From a checkpoint of a small transformer trained on Wikipedia.
Architecture: LayerNorm before each block, rotary positions, no biases in attention or MLP, untied embeddings.
Training: a variant of SOAP for these matrices, 155M tokens.
Each number is 200 + 40 x the weight over its row's rms, rounded and kept within 0 to 999. Layers, rows and columns count from 0. The size before them is the row's rms in percent of the matrix's.

# layer 10 attention query, 64x64, rms 0.0717, rows 0-63, columns 0-63
091,144,274,186,132,232,313,187,156,260,246,249,116,241,192,214,201,242,195,195,241,235,212,265,216,179,215,226,237,174,176,261,226,184,226,237,260,154,214,180,204,173,244,195,214,209,201,188,109,214,205,241,257,244,203,207,214,219,292,208,180,197,223,226,193
102,204,198,188,231,194,216,203,178,101,253,160,210,207,166,184,223,156,277,176,144,188,141,243,198,213,129,183,195,241,185,213,186,188,265,231,221,194,176,271,257,238,202,246,199,225,183,117,151,129,203,215,207,169,192,141,222,251,221,215,190,103,124,243,217
093,210,150,132,178,192,269,139,226,208,240,265,211,209,152,144,194,259,291,230,198,220,215,173,190,196,183,137,153,237,218,208,133,218,172,162,232,237,168,243,224,143,213,227,190,201,170,221,227,192,260,123,270,187,172,174,207,250,215,169,290,229,257,199,176
134,217,199,219,230,167,199,130,205,141,224,139,186,243,171,164,263,158,104,217,221,207,208,170,190,213,220,229,235,182,215,207,191,243,222,293,207,180,180,228,255,155,234,214,215,247,139,166,215,252,144,231,137,133,231,271,124,239,166,154,249,196,212,211,243
143,171,253,153,150,167,252,229,150,211,179,163,270,220,147,180,134,214,156,235,212,296,222,181,166,159,208,203,180,193,162,200,208,179,255,181,315,195,246,254,175,245,195,216,230,252,178,146,223,207,228,241,138,225,254,248,165,169,232,221,202,249,171,182,154
122,193,144,210,240,247,211,152,269,179,216,242,168,206,220,128,198,234,208,216,200,261,234,201,146,204,228,207,216,221,254,130,268,256,128,192,245,191,143,190,269,156,232,186,224,267,187,195,202,231,227,197,192,174,316,236,131,205,222,192,181,169,174,262,184
115,212,191,120,197,229,160,134,182,206,234,254,176,155,205,122,184,283,195,175,195,256,240,227,225,164,196,189,219,265,266,183,252,182,209,179,226,121,190,183,211,149,231,180,191,253,217,261,275,143,176,206,256,217,179,194,259,182,203,186,251,214,201,263,273
133,205,204,209,268,219,216,285,225,207,197,176,232,230,132,180,183,161,114,215,153,224,186,250,161,222,260,217,179,160,248,228,147,251,250,217,295,187,204,248,179,238,176,227,246,217,255,123,177,260,201,252,154,231,229,217,207,242,191,211,190,239,123,225,220
075,175,186,209,195,233,198,283,247,233,235,200,226,230,274,220,214,149,121,208,228,186,212,212,209,155,182,282,234,199,164,272,175,165,178,140,216,243,165,210,80,185,192,232,171,137,154,211,212,159,166,221,135,221,139,142,204,169,222,213,222,197,195,151,250
059,177,202,192,165,164,158,175,218,137,210,145,221,200,219,151,130,171,233,198,181,208,226,174,194,176,193,179,197,243,234,126,246,145,233,133,128,157,225,165,170,238,198,176,171,220,161,256,104,202,150,90,240,157,170,183,203,157,171,214,225,161,203,275,215
074,200,253,155,213,157,172,237,211,200,191,137,182,263,208,218,138,176,200,196,230,194,189,254,182,178,274,209,219,170,181,271,156,242,243,188,210,184,233,243,179,211,206,230,205,180,248,72,167,207,236,200,174,244,188,248,210,310,155,240,228,160,122,221,165
067,172,151,179,159,218,152,132,226,170,255,246,185,225,184,164,186,244,148,214,216,249,210,233,292,245,206,235,213,208,173,162,235,163,119,184,205,213,242,155,159,183,267,146,191,251,221,254,187,145,199,190,286,246,247,176,166,195,148,159,190,196,118,224,215
062,166,242,168,193,212,223,232,224,247,212,206,146,204,247,256,189,172,225,219,261,232,121,196,239,161,192,256,186,206,244,195,237,205,90,224,205,276,247,172,302,192,248,180,208,241,167,213,191,210,207,205,143,263,205,198,202,288,210,194,277,235,166,172,223
080,221,262,232,223,281,247,279,163,192,140,164,260,184,171,172,192,218,118,249,102,226,200,182,152,225,235,218,207,188,129,206,189,213,158,245,214,122,190,220,203,206,189,225,241,236,208,165,166,188,212,273,117,234,180,227,156,218,178,204,181,229,162,163,165
085,203,219,214,257,218,185,240,221,193,230,190,231,215,237,278,141,222,136,239,195,150,240,132,214,217,222,204,282,179,191,235,149,271,203,255,247,251,222,216,182,193,199,185,207,192,261,213,162,172,194,273,117,226,279,201,130,253,130,231,242,220,187,198,216
079,184,276,220,241,224,266,214,184,165,157,211,267,214,211,185,194,148,275,235,208,275,147,184,152,189,248,212,230,265,127,258,184,210,153,167,204,243,200,206,156,232,193,251,220,162,239,140,186,184,225,196,119,213,155,245,191,269,209,213,189,184,137,163,252
111,198,166,200,143,277,194,235,193,249,251,213,279,204,193,237,210,210,265,213,159,190,232,154,226,169,277,185,243,240,210,219,159,300,179,185,191,162,233,246,165,195,156,211,154,119,246,208,177,219,196,256,192,217,215,162,184,201,215,160,277,216,275,186,127
095,251,200,127,132,161,161,238,154,243,227,299,232,230,219,197,161,260,158,166,152,185,252,148,173,209,279,159,190,214,279,159,158,199,160,196,144,155,203,173,207,149,256,169,209,184,180,224,198,209,186,198,245,215,158,211,162,152,218,195,146,256,249,237,205
117,207,225,163,162,182,216,151,165,225,188,221,193,155,221,163,154,251,113,163,202,211,242,248,233,239,205,196,172,170,179,186,267,158,176,255,159,103,152,204,182,191,215,147,176,157,163,230,313,209,172,165,263,240,170,220,259,148,177,135,174,199,204,179,243
129,221,174,193,198,241,205,193,182,238,216,241,131,170,264,153,147,312,210,167,163,177,253,221,210,133,219,175,202,149,192,145,183,204,162,235,164,137,151,143,160,186,225,129,140,220,230,204,230,223,196,129,272,262,183,154,217,186,204,191,208,175,189,146,248
121,252,210,199,197,207,219,269,241,158,243,152,199,200,151,239,164,124,171,248,145,226,163,99,127,153,238,211,191,168,227,152,211,202,172,200,233,205,209,125,179,196,166,170,206,196,228,196,157,224,200,158,104,160,217,202,192,182,212,201,208,215,295,249,275
156,224,214,223,241,222,142,134,224,202,234,217,166,180,282,231,204,218,209,136,156,203,225,248,185,174,188,176,171,188,234,105,181,181,246,206,124,138,131,190,248,223,258,228,190,233,191,249,220,151,182,135,237,212,189,158,230,189,190,116,165,153,195,233,278
139,219,240,132,157,170,283,211,214,242,172,132,197,223,160,242,195,184,193,216,246,232,167,147,57,165,210,171,226,172,189,247,224,195,231,169,263,183,240,173,226,231,216,281,229,172,245,163,144,235,203,204,129,137,190,226,184,211,241,213,214,218,200,169,191
085,159,232,252,227,235,197,181,173,171,232,291,162,195,178,197,202,199,304,183,251,217,198,155,285,177,180,208,200,257,196,146,249,157,205,183,211,260,122,253,221,144,184,222,140,207,185,165,167,189,223,132,269,220,234,158,178,206,272,177,190,138,203,187,203
093,268,199,258,212,204,238,94,137,160,188,162,203,185,206,195,243,165,207,213,257,224,136,186,229,187,161,194,258,202,195,227,175,249,217,142,141,182,242,128,168,182,179,185,206,172,251,304,227,245,164,169,262,172,188,197,208,164,240,166,270,224,214,249,179
085,186,128,166,163,234,175,146,244,180,230,291,133,173,251,201,200,260,201,244,126,209,244,269,291,239,206,182,277,200,197,187,202,163,244,230,160,155,182,157,225,170,191,210,135,216,186,265,231,192,158,223,252,246,199,210,252,200,210,168,181,147,211,212,197
082,192,142,221,176,156,298,282,162,232,160,187,276,225,228,185,200,207,98,200,215,207,230,159,163,224,238,210,166,195,167,259,199,162,157,186,245,150,127,222,152,249,193,236,173,158,194,197,155,203,208,277,236,226,261,160,213,129,213,194,180,216,190,178,164
065,123,94,190,227,233,202,196,176,239,196,135,202,189,135,137,202,201,149,244,170,150,166,148,260,180,194,228,175,160,220,251,190,195,192,150,290,139,225,170,215,188,170,202,160,247,264,261,185,222,161,252,192,184,259,233,205,203,143,179,210,233,149,179,207
079,193,115,224,228,200,194,206,228,207,215,198,160,178,224,221,254,283,208,163,191,180,208,155,296,224,160,255,181,189,290,164,168,241,175,225,195,217,167,105,185,147,240,179,228,274,186,301,197,170,209,180,243,169,213,220,193,170,247,196,196,180,202,126,242
053,206,241,184,122,246,228,176,206,204,176,155,138,184,169,228,185,166,107,239,232,184,201,143,179,221,170,271,211,216,264,203,187,187,229,157,294,176,192,220,197,190,205,149,164,182,192,237,194,165,198,141,140,165,266,140,150,136,218,160,170,185,266,133,220
076,224,254,148,207,260,305,157,173,189,178,246,184,196,168,175,195,213,212,211,196,236,210,190,132,109,275,152,243,223,138,203,169,188,217,149,191,221,184,174,137,155,187,221,174,138,233,168,143,283,227,259,227,234,188,213,193,161,241,212,257,179,155,168,206
072,229,211,231,238,216,214,192,209,192,228,260,143,250,243,219,218,182,113,237,236,157,261,239,196,178,200,197,186,128,205,279,177,257,189,231,158,214,220,236,172,175,226,250,289,199,192,172,194,250,126,220,175,241,180,239,248,231,264,277,172,183,140,233,156
029,201,222,143,225,228,162,215,222,240,192,194,181,136,165,145,244,229,224,163,106,213,248,235,138,180,189,216,128,192,199,196,238,178,164,240,186,239,184,170,163,177,189,147,95,184,274,213,226,162,229,185,140,249,226,137,170,201,172,160,142,252,198,132,221
034,194,248,228,189,188,246,168,298,197,196,230,131,246,173,223,195,272,180,211,167,206,254,229,178,216,121,223,214,190,240,190,231,174,214,252,164,198,220,158,173,184,178,204,146,152,253,271,263,177,197,161,251,331,179,183,212,225,159,184,152,214,242,218,176
037,165,219,196,140,178,152,164,160,127,193,193,204,179,130,159,200,128,130,235,178,171,196,231,205,192,200,219,182,238,207,208,231,187,180,132,198,152,236,155,201,129,176,190,293,179,241,208,239,221,201,86,180,180,268,183,217,136,129,183,164,185,226,238,168
047,188,208,182,226,230,183,147,245,197,195,243,177,225,182,201,196,285,126,180,184,191,239,213,163,148,97,211,178,148,183,185,195,169,188,208,117,234,167,160,108,155,184,210,118,184,218,250,243,194,187,138,218,245,187,120,180,222,183,125,149,169,215,212,205
046,223,138,167,177,193,220,155,218,180,199,239,219,184,107,157,206,219,168,190,171,180,162,252,212,211,183,177,112,168,240,193,200,159,214,184,162,179,236,118,175,162,167,196,140,154,278,233,199,187,196,77,205,188,171,112,252,226,162,161,202,200,234,197,249
057,176,159,168,150,156,141,163,239,163,197,193,239,171,78,151,203,208,184,177,175,184,155,230,185,191,204,192,114,190,172,159,196,143,196,196,206,197,207,189,222,132,188,159,189,138,257,229,182,212,183,104,122,202,217,129,218,195,138,129,181,188,208,197,251
066,127,229,282,178,194,278,254,144,262,219,210,193,198,233,177,225,182,203,171,269,202,168,203,249,245,243,170,225,105,217,170,180,230,213,187,236,281,261,220,192,202,145,218,198,179,158,232,146,219,160,194,217,155,268,245,175,263,209,224,202,233,249,156,182
093,167,264,213,153,177,201,177,216,245,215,154,252,190,126,177,233,222,262,170,264,204,198,197,212,209,182,139,171,146,172,210,270,202,211,221,298,275,173,245,223,141,184,258,145,153,260,264,183,222,272,120,203,228,216,222,219,223,228,205,174,188,213,190,224
116,207,224,285,192,228,241,162,142,184,216,126,233,131,177,153,254,151,241,214,291,147,235,154,224,190,222,249,228,210,183,180,193,255,207,189,204,235,178,206,161,183,128,259,135,244,255,192,177,221,184,166,235,171,172,188,140,118,234,158,196,228,221,170,176
143,122,217,180,163,250,233,154,239,202,223,220,214,225,218,216,208,241,214,260,132,213,182,220,199,218,279,245,218,234,206,234,227,167,222,168,156,177,141,177,278,231,244,217,110,296,133,231,186,213,174,182,240,187,202,130,262,203,138,231,163,173,231,186,172
140,189,278,178,169,168,156,247,162,160,191,202,253,267,216,207,141,163,138,205,217,223,279,160,149,190,219,180,177,181,157,239,242,269,241,184,212,207,209,192,170,223,239,172,167,211,182,257,184,237,218,223,203,211,120,205,179,201,203,317,172,227,172,100,172
128,210,173,241,212,260,225,161,171,156,160,165,204,174,206,198,130,159,212,220,156,237,201,215,132,265,255,217,143,170,140,234,173,136,104,216,215,220,195,234,146,270,180,215,235,227,211,197,157,178,266,227,246,264,252,268,220,183,181,225,220,180,214,267,160
132,176,174,169,226,213,198,191,210,222,102,260,148,172,162,168,159,255,259,185,197,259,271,179,236,180,228,223,263,246,198,250,216,258,143,199,236,150,231,186,282,175,159,213,244,241,156,216,143,170,258,214,212,203,116,217,142,217,229,186,165,244,208,189,179
126,214,209,205,187,208,224,221,184,225,240,213,183,197,170,197,243,269,199,105,214,166,187,203,130,239,254,232,237,193,151,205,253,93,166,177,205,129,272,176,224,228,195,231,237,209,146,268,145,233,231,239,158,222,243,128,164,129,200,155,247,228,199,212,184
139,206,196,246,109,151,229,211,203,154,195,255,166,129,241,199,128,139,187,195,229,154,261,180,184,203,164,239,181,167,169,204,213,208,257,249,180,83,168,160,216,252,199,243,226,147,224,275,227,250,175,266,179,207,241,180,195,199,142,197,212,176,187,190,238
129,202,184,167,239,258,172,232,206,231,175,183,137,175,171,232,203,158,213,199,216,181,196,166,247,150,197,202,196,147,163,167,127,154,199,260,177,180,218,212,214,185,229,118,117,178,212,290,166,129,199,212,183,218,147,240,198,172,242,176,151,157,295,226,288
031,190,202,265,237,190,173,217,119,193,258,245,215,176,216,187,189,174,142,197,208,174,145,172,294,187,258,158,223,211,146,212,245,195,189,200,184,223,118,233,204,214,159,200,211,207,88,160,138,159,164,287,235,134,236,244,158,186,215,194,178,164,170,201,178
040,175,288,228,274,255,221,272,133,238,210,177,177,168,292,174,199,215,215,215,136,207,205,199,255,224,210,152,217,204,187,206,229,221,179,256,261,238,175,284,263,269,200,231,173,236,179,187,216,141,223,295,184,205,208,223,185,159,229,189,227,203,165,171,226
032,223,258,138,201,278,183,223,211,225,241,189,204,156,254,211,244,142,185,228,214,266,189,174,112,189,160,179,265,195,218,284,194,283,184,192,152,242,219,127,214,180,225,200,213,174,238,179,166,228,172,200,173,226,159,233,95,245,177,252,247,216,201,211,218
049,211,288,225,267,230,224,216,183,196,217,162,146,209,274,245,246,252,172,206,179,219,246,166,210,255,204,220,285,240,165,237,234,189,216,256,191,216,124,258,242,254,226,228,195,189,143,209,250,202,206,305,259,195,216,258,178,182,253,233,213,184,176,186,202
057,238,275,248,248,219,273,151,177,196,206,202,141,259,289,261,242,278,173,200,181,214,278,130,241,159,202,201,243,235,181,176,229,192,188,256,166,210,142,240,214,238,228,225,201,214,180,198,273,202,184,242,256,239,178,225,130,203,256,197,210,202,195,212,217
057,251,217,186,202,207,141,166,199,138,216,176,178,193,247,232,234,219,205,129,169,201,235,83,175,127,187,203,249,228,121,224,223,187,176,205,121,183,116,155,124,233,208,177,158,197,156,228,198,204,199,190,228,198,137,168,146,155,215,190,251,175,136,200,195
071,170,178,269,205,193,288,203,215,197,190,211,166,202,189,202,170,220,199,293,197,205,108,252,258,257,215,228,208,225,261,211,181,192,192,169,214,240,209,242,289,200,206,222,277,199,216,154,176,200,211,276,188,205,266,199,280,275,206,231,213,182,282,218,199
090,184,234,188,159,226,116,209,199,198,226,204,241,221,205,207,241,214,189,110,195,197,238,151,180,202,229,219,219,192,161,234,208,209,189,99,147,158,180,102,142,229,242,191,211,230,88,245,256,183,207,127,153,224,180,235,204,177,173,230,213,150,147,181,240
093,275,209,197,194,151,158,127,166,189,167,192,157,184,191,213,217,238,177,242,213,180,205,201,296,196,192,143,217,182,219,169,267,171,195,306,225,218,154,204,256,138,250,203,193,213,230,230,253,192,273,277,250,217,154,138,161,130,189,231,226,194,186,205,173
120,185,214,204,144,155,194,205,199,170,164,192,228,195,201,192,191,213,278,294,187,217,170,151,221,244,128,166,262,160,156,180,145,129,114,207,203,235,173,178,188,80,210,175,191,137,214,196,186,253,152,251,174,217,177,216,131,211,208,236,215,175,188,180,141
128,227,185,173,169,211,224,158,194,220,182,228,251,225,219,220,244,248,200,185,274,192,255,141,104,205,176,159,156,148,169,170,173,206,207,235,218,190,133,272,274,172,246,223,201,160,194,285,164,187,221,154,280,244,171,155,238,230,188,204,174,217,216,254,127
142,179,217,269,236,298,165,162,203,225,140,186,210,244,181,218,276,239,249,215,190,214,262,204,175,185,260,208,222,172,169,179,151,219,287,162,255,99,210,168,197,216,222,194,233,193,213,200,241,201,200,178,138,166,210,274,244,219,176,271,178,241,148,229,188
136,235,209,260,202,235,166,321,200,164,183,221,189,217,160,223,159,152,215,218,209,140,173,201,168,222,257,250,135,235,256,115,225,166,153,219,202,151,240,160,227,153,143,199,203,167,237,192,206,175,208,224,233,191,257,132,206,193,177,224,192,151,220,107,158
141,175,167,132,175,234,195,166,239,233,232,216,239,160,150,152,208,149,182,243,218,248,195,192,206,223,140,240,169,198,246,172,109,139,262,207,233,159,180,145,173,239,212,200,235,247,180,183,133,170,191,270,222,242,248,198,107,169,246,239,254,217,200,139,182
130,216,151,142,208,224,196,178,115,231,212,196,174,199,271,235,230,106,230,174,105,239,235,235,171,193,249,174,160,252,201,149,199,195,156,175,217,233,184,188,180,118,199,219,224,150,246,225,152,141,160,233,224,142,240,273,186,199,134,197,236,205,223,170,181
135,149,259,206,188,210,228,182,197,227,145,248,187,234,211,211,191,250,110,196,180,147,226,224,292,249,177,206,109,234,193,180,161,207,162,196,150,192,121,169,141,215,176,198,228,116,237,181,159,189,124,160,187,233,200,225,243,117,191,200,176,223,238,158,193
# layer 10 attention key, 32x64, rms 0.0715, rows 0-31, columns 0-63
039,235,188,254,207,103,176,144,162,184,229,202,211,186,128,201,200,222,193,199,159,193,181,167,121,254,247,193,171,272,215,228,193,230,216,152,216,241,187,280,215,148,268,176,268,236,194,226,222,250,166,153,229,154,240,175,115,156,223,245,206,175,203,212,137
044,228,189,179,194,122,178,172,201,148,258,176,162,225,191,216,264,197,186,217,144,155,162,214,152,292,270,228,165,202,250,235,191,191,246,152,213,223,236,243,219,137,244,226,299,227,238,201,172,226,213,175,240,136,186,264,203,237,275,198,186,239,146,204,220
051,173,193,213,163,140,216,134,255,189,179,227,138,181,153,233,216,206,236,179,181,165,229,211,192,252,231,164,157,188,259,243,164,174,229,242,167,247,268,239,182,167,99,202,230,221,120,258,127,210,175,227,210,157,99,183,251,208,225,167,189,229,239,175,199
046,217,179,171,228,215,187,251,188,172,200,157,202,155,220,220,317,180,172,261,249,255,157,218,168,222,171,209,232,231,218,274,231,207,236,176,302,214,259,238,236,153,258,259,275,236,246,233,255,243,235,242,181,204,254,172,230,217,201,192,234,208,180,235,216
051,135,236,229,202,257,266,195,173,190,186,209,229,168,233,206,176,210,250,248,185,298,143,243,168,171,190,212,203,188,189,210,229,239,243,165,256,271,137,237,203,164,147,244,286,192,208,267,204,261,281,164,215,202,229,210,223,259,203,233,188,177,163,266,206
043,180,214,254,161,199,281,210,226,180,138,211,203,226,257,256,202,197,305,259,193,265,117,203,182,146,212,225,164,196,199,227,246,234,210,148,254,248,169,218,234,191,207,213,257,244,214,213,184,206,286,169,238,211,259,243,234,270,223,186,205,157,178,246,190
072,236,183,237,198,204,176,161,209,216,294,174,203,184,199,183,204,220,219,180,213,149,213,243,166,257,278,171,178,254,214,171,261,263,201,183,228,197,221,304,248,198,217,204,188,177,252,299,178,270,176,272,244,167,202,190,157,224,208,194,264,249,249,163,247
082,179,128,249,172,122,222,194,233,173,148,174,203,195,191,174,174,212,251,222,127,173,94,112,224,117,212,164,178,227,179,226,175,197,280,193,180,252,139,200,184,181,111,223,214,145,208,166,204,171,235,196,212,127,223,189,173,214,174,172,182,154,185,201,205
097,239,262,256,227,274,197,254,197,200,209,166,170,152,278,204,171,160,192,248,215,157,280,209,274,187,152,208,189,248,147,261,220,190,197,189,246,224,177,178,177,191,119,224,185,244,238,241,126,173,223,242,249,206,195,193,198,227,217,183,125,253,266,209,233
134,240,232,189,201,178,266,183,196,217,251,196,146,224,279,233,168,257,188,238,101,195,222,180,222,174,215,223,198,166,200,123,265,183,225,192,200,232,287,227,128,205,221,190,200,265,172,236,157,181,170,114,159,277,249,177,257,172,184,212,172,190,175,165,187
130,189,261,230,203,267,185,188,205,251,189,197,207,128,151,212,148,155,137,205,235,239,232,257,220,211,215,150,183,184,191,180,198,230,109,228,193,181,231,247,206,309,189,116,251,264,227,213,223,239,169,220,197,250,132,197,195,220,150,231,198,240,200,122,206
138,197,137,235,209,278,239,204,150,163,188,223,210,257,208,167,225,203,175,156,99,166,227,114,176,149,135,215,169,203,226,292,166,225,157,203,176,184,233,241,141,189,226,222,223,202,222,172,140,165,286,214,200,140,236,178,214,181,223,248,158,150,213,221,191
134,147,216,152,208,215,229,199,195,205,157,216,118,179,149,170,179,296,231,233,126,186,134,152,167,217,175,186,244,214,232,181,198,298,170,202,210,175,142,177,253,173,162,133,164,195,223,285,190,223,211,224,231,233,151,221,191,162,180,230,248,168,122,222,225
134,191,196,202,223,178,194,183,145,253,230,199,259,157,222,241,225,324,215,113,196,192,224,278,183,220,180,265,200,216,206,251,252,207,196,201,234,107,237,182,195,160,194,211,208,197,253,257,174,221,263,190,188,146,230,288,173,168,198,225,189,261,228,216,159
129,201,143,225,231,277,248,91,198,188,200,177,213,177,244,175,128,175,137,195,194,190,209,177,193,210,166,239,257,242,200,171,242,219,217,255,194,156,173,191,144,217,258,194,175,170,169,247,284,189,198,182,157,191,293,232,147,228,159,176,253,182,214,178,125
128,233,208,210,278,242,154,223,266,255,222,194,137,257,164,185,252,198,273,198,146,157,236,187,145,187,235,171,177,204,217,203,153,169,207,219,252,229,241,165,166,200,264,239,106,121,189,236,219,203,180,259,188,290,181,202,193,254,249,204,228,222,184,192,179
030,172,115,162,213,228,242,125,213,221,172,139,206,187,195,207,135,203,236,200,227,241,191,203,199,194,201,272,205,108,178,140,167,156,201,151,228,223,223,237,241,234,210,187,179,215,177,230,82,218,191,253,154,263,179,292,214,189,188,230,137,162,220,196,191
029,169,207,214,197,226,195,180,146,211,202,203,268,130,175,187,152,154,268,201,190,219,191,237,208,189,208,147,184,253,245,211,233,180,239,176,201,200,223,327,252,249,176,189,226,159,183,206,186,285,237,197,298,219,238,172,209,183,163,126,241,144,237,242,148
040,208,200,187,166,135,222,168,189,208,217,260,203,248,225,160,197,234,245,181,165,122,172,137,183,213,154,157,142,163,204,138,237,258,212,198,149,193,175,198,265,222,242,163,136,184,156,240,144,160,158,231,185,159,236,158,194,171,161,194,266,262,301,194,172
045,190,227,192,243,288,189,228,235,228,205,177,187,229,190,164,195,162,189,174,235,209,230,206,172,232,121,226,225,197,183,139,202,215,97,199,190,113,218,161,230,181,241,126,94,237,189,141,208,161,123,196,169,234,167,203,144,167,165,157,169,169,233,155,197
058,152,152,185,255,278,194,291,232,231,207,234,201,211,269,244,280,167,211,186,202,204,262,231,215,188,139,248,183,215,215,215,182,161,173,226,222,170,290,161,147,211,253,253,220,219,226,145,259,195,226,174,162,291,171,170,210,162,191,195,170,189,148,194,168
063,235,233,192,231,316,260,211,170,221,285,185,219,204,248,227,202,131,226,196,245,217,223,216,175,168,206,222,170,206,139,143,255,206,129,160,227,163,173,270,185,141,285,176,105,231,212,213,182,230,192,191,200,223,214,184,196,161,219,199,260,184,174,147,215
069,164,207,279,216,124,182,206,212,198,176,132,229,168,175,207,154,239,242,199,134,177,164,257,198,223,278,144,190,203,219,177,196,178,217,250,202,205,195,238,241,273,93,219,191,200,256,202,222,235,230,228,261,133,226,272,183,251,171,194,175,230,249,201,255
085,127,186,240,236,235,219,252,178,260,229,210,176,193,258,243,235,191,247,230,242,259,160,263,267,220,168,236,159,156,177,246,242,152,191,265,176,206,249,197,224,135,151,210,118,192,152,170,234,226,237,162,238,199,153,198,249,150,205,258,218,191,234,206,143
117,154,200,277,240,214,194,204,196,244,224,147,207,132,222,122,230,224,223,249,269,165,167,232,280,198,226,208,133,224,128,214,260,213,239,212,206,230,217,215,251,120,169,205,212,158,214,223,202,245,228,267,256,115,200,170,213,140,189,239,180,233,193,206,174
119,89,234,183,122,172,233,163,179,220,100,203,183,186,196,240,227,182,212,194,202,255,130,182,212,218,159,203,239,158,219,201,234,91,202,231,200,208,221,176,188,230,164,217,122,157,138,189,159,219,191,145,168,179,184,218,244,227,171,271,183,136,185,198,166
142,146,136,223,211,161,204,151,201,208,290,274,247,208,213,212,212,226,177,203,210,93,258,205,195,240,201,116,195,193,197,143,163,203,125,298,218,229,220,209,234,233,222,214,172,243,184,240,204,279,235,169,228,137,158,234,228,214,198,242,219,205,231,200,214
132,252,187,222,246,203,213,189,152,204,181,186,309,131,202,211,211,184,266,227,175,118,259,242,190,166,226,224,233,154,201,167,240,203,173,182,234,174,125,227,224,229,171,159,168,249,261,183,141,233,141,169,142,197,219,221,282,235,222,205,184,238,134,229,242
134,244,210,251,256,165,180,216,196,255,214,209,222,240,157,260,160,246,160,235,204,199,140,191,176,170,169,192,243,230,225,168,205,133,181,210,254,132,186,154,210,260,212,156,235,169,231,182,211,178,213,114,228,154,224,154,164,180,223,210,220,166,141,185,62
132,214,255,177,204,256,215,191,175,220,188,177,332,194,182,139,183,225,178,240,159,189,211,254,175,231,203,193,223,163,253,220,92,234,219,197,150,243,234,167,188,149,129,236,187,186,157,263,180,156,184,251,152,176,193,211,164,185,214,176,183,116,248,186,156
142,165,201,181,226,221,172,232,179,166,204,215,177,173,256,213,262,170,221,218,185,239,253,245,169,157,183,108,313,304,209,187,198,202,176,137,202,166,206,262,199,257,185,221,240,170,258,181,188,253,173,229,198,168,248,156,207,147,199,199,225,100,164,201,205
132,190,243,174,196,228,264,220,228,226,265,289,194,219,185,210,195,247,207,180,264,214,246,300,261,187,168,198,198,204,133,223,227,189,181,178,157,227,74,249,197,195,194,211,197,112,223,215,232,139,203,189,196,197,210,197,262,186,239,206,199,178,249,143,144
# layer 10 attention value, 32x64, rms 0.0723, rows 0-4, columns 0-63
098,247,182,210,159,182,280,171,160,176,215,191,143,224,146,146,143,264,210,175,185,185,199,226,242,251,156,121,222,205,159,238,179,157,248,201,251,200,248,157,185,240,175,161,199,207,225,174,231,240,156,200,126,247,236,126,169,129,247,237,239,209,236,253,247
100,219,231,194,198,260,198,110,194,243,206,199,164,239,241,141,209,183,191,207,168,254,158,203,135,252,268,277,187,256,181,231,161,124,195,141,228,191,148,193,308,238,201,221,220,230,193,142,184,216,260,210,192,171,164,182,246,177,127,166,197,241,212,224,207
108,232,265,166,234,234,114,223,131,168,172,259,204,235,220,109,207,206,190,177,239,140,144,219,186,145,161,196,141,205,217,231,231,218,266,238,216,210,223,232,197,219,179,149,149,152,199,202,218,263,228,173,150,199,224,231,273,172,139,194,217,126,199,142,222
098,259,206,156,237,166,232,184,174,207,297,208,214,146,178,216,236,160,211,199,200,196,122,151,199,233,204,158,205,149,168,223,215,130,159,145,117,173,213,143,204,177,125,108,227,147,188,239,220,221,235,253,202,244,280,227,218,206,181,154,145,188,195,202,197
101,222,159,239,194,185,244,280,159,174,181,153,170,160,197,205,219,268,195,307,216,228,155,227,206,171,228,226,167,281,217,175,192,194,162,257,174,183,271,279,175,239,202,194,184,113,154,201,205,162,195,160,158,240,205,220,230,254,165,130,198,188,245,240,242
# layer 10 attention output (transposed), 64x64, rms 0.0882, rows 0-3,32-35, columns 0-63
062,222,245,222,179,183,198,185,174,262,184,235,231,163,132,177,105,250,217,267,208,150,240,209,273,176,259,121,217,199,188,150,240,156,179,235,195,266,197,206,249,256,163,167,146,204,157,191,174,241,146,212,246,212,139,231,250,198,197,222,174,151,155,235,161
048,224,204,168,218,204,212,247,202,286,161,131,157,161,144,87,222,192,270,215,216,237,133,232,263,226,202,168,176,175,208,197,192,151,218,193,230,238,131,136,258,242,222,163,186,199,222,179,227,196,227,175,285,134,149,169,196,234,247,224,209,210,171,214,233
058,153,198,105,202,229,222,307,236,243,169,173,192,189,262,243,226,185,157,285,128,263,241,225,237,240,152,175,125,170,187,217,248,165,156,231,198,177,190,200,246,210,130,211,206,165,188,218,166,181,252,155,194,222,234,206,256,206,196,182,154,160,193,245,212
048,213,324,179,199,281,183,221,197,172,202,228,263,198,168,277,212,241,207,229,222,220,178,86,175,173,249,194,192,205,136,178,242,202,188,207,139,152,263,229,101,220,234,196,177,186,195,170,146,232,179,196,150,214,216,168,211,200,173,181,159,158,158,210,224
128,157,183,198,170,246,229,236,203,99,178,210,218,204,211,174,270,160,227,206,173,268,72,229,191,238,180,266,176,148,196,246,189,256,236,172,229,220,185,234,138,148,226,193,214,160,187,210,221,153,227,241,152,149,205,194,195,194,264,215,210,219,260,135,242
129,130,197,200,213,213,238,192,177,210,282,281,136,226,249,282,211,232,147,187,169,109,217,181,168,133,178,225,183,202,168,183,185,207,186,202,188,196,240,247,202,124,225,278,188,186,182,229,180,239,195,263,113,263,243,263,208,177,189,218,161,168,205,225,192
137,255,206,259,251,192,168,80,147,179,207,243,200,180,156,190,121,156,207,130,285,155,190,220,188,177,243,236,201,261,193,215,138,236,230,151,212,220,196,180,161,197,275,170,216,262,216,186,241,190,184,293,223,217,187,222,174,188,182,206,153,233,207,172,210
130,182,101,167,201,193,232,206,177,234,153,191,143,229,265,220,171,178,163,147,173,225,215,237,196,199,136,202,217,196,249,231,121,203,236,201,177,234,205,100,215,208,178,267,182,277,201,171,168,120,220,212,245,239,177,193,207,203,221,239,255,192,295,145,208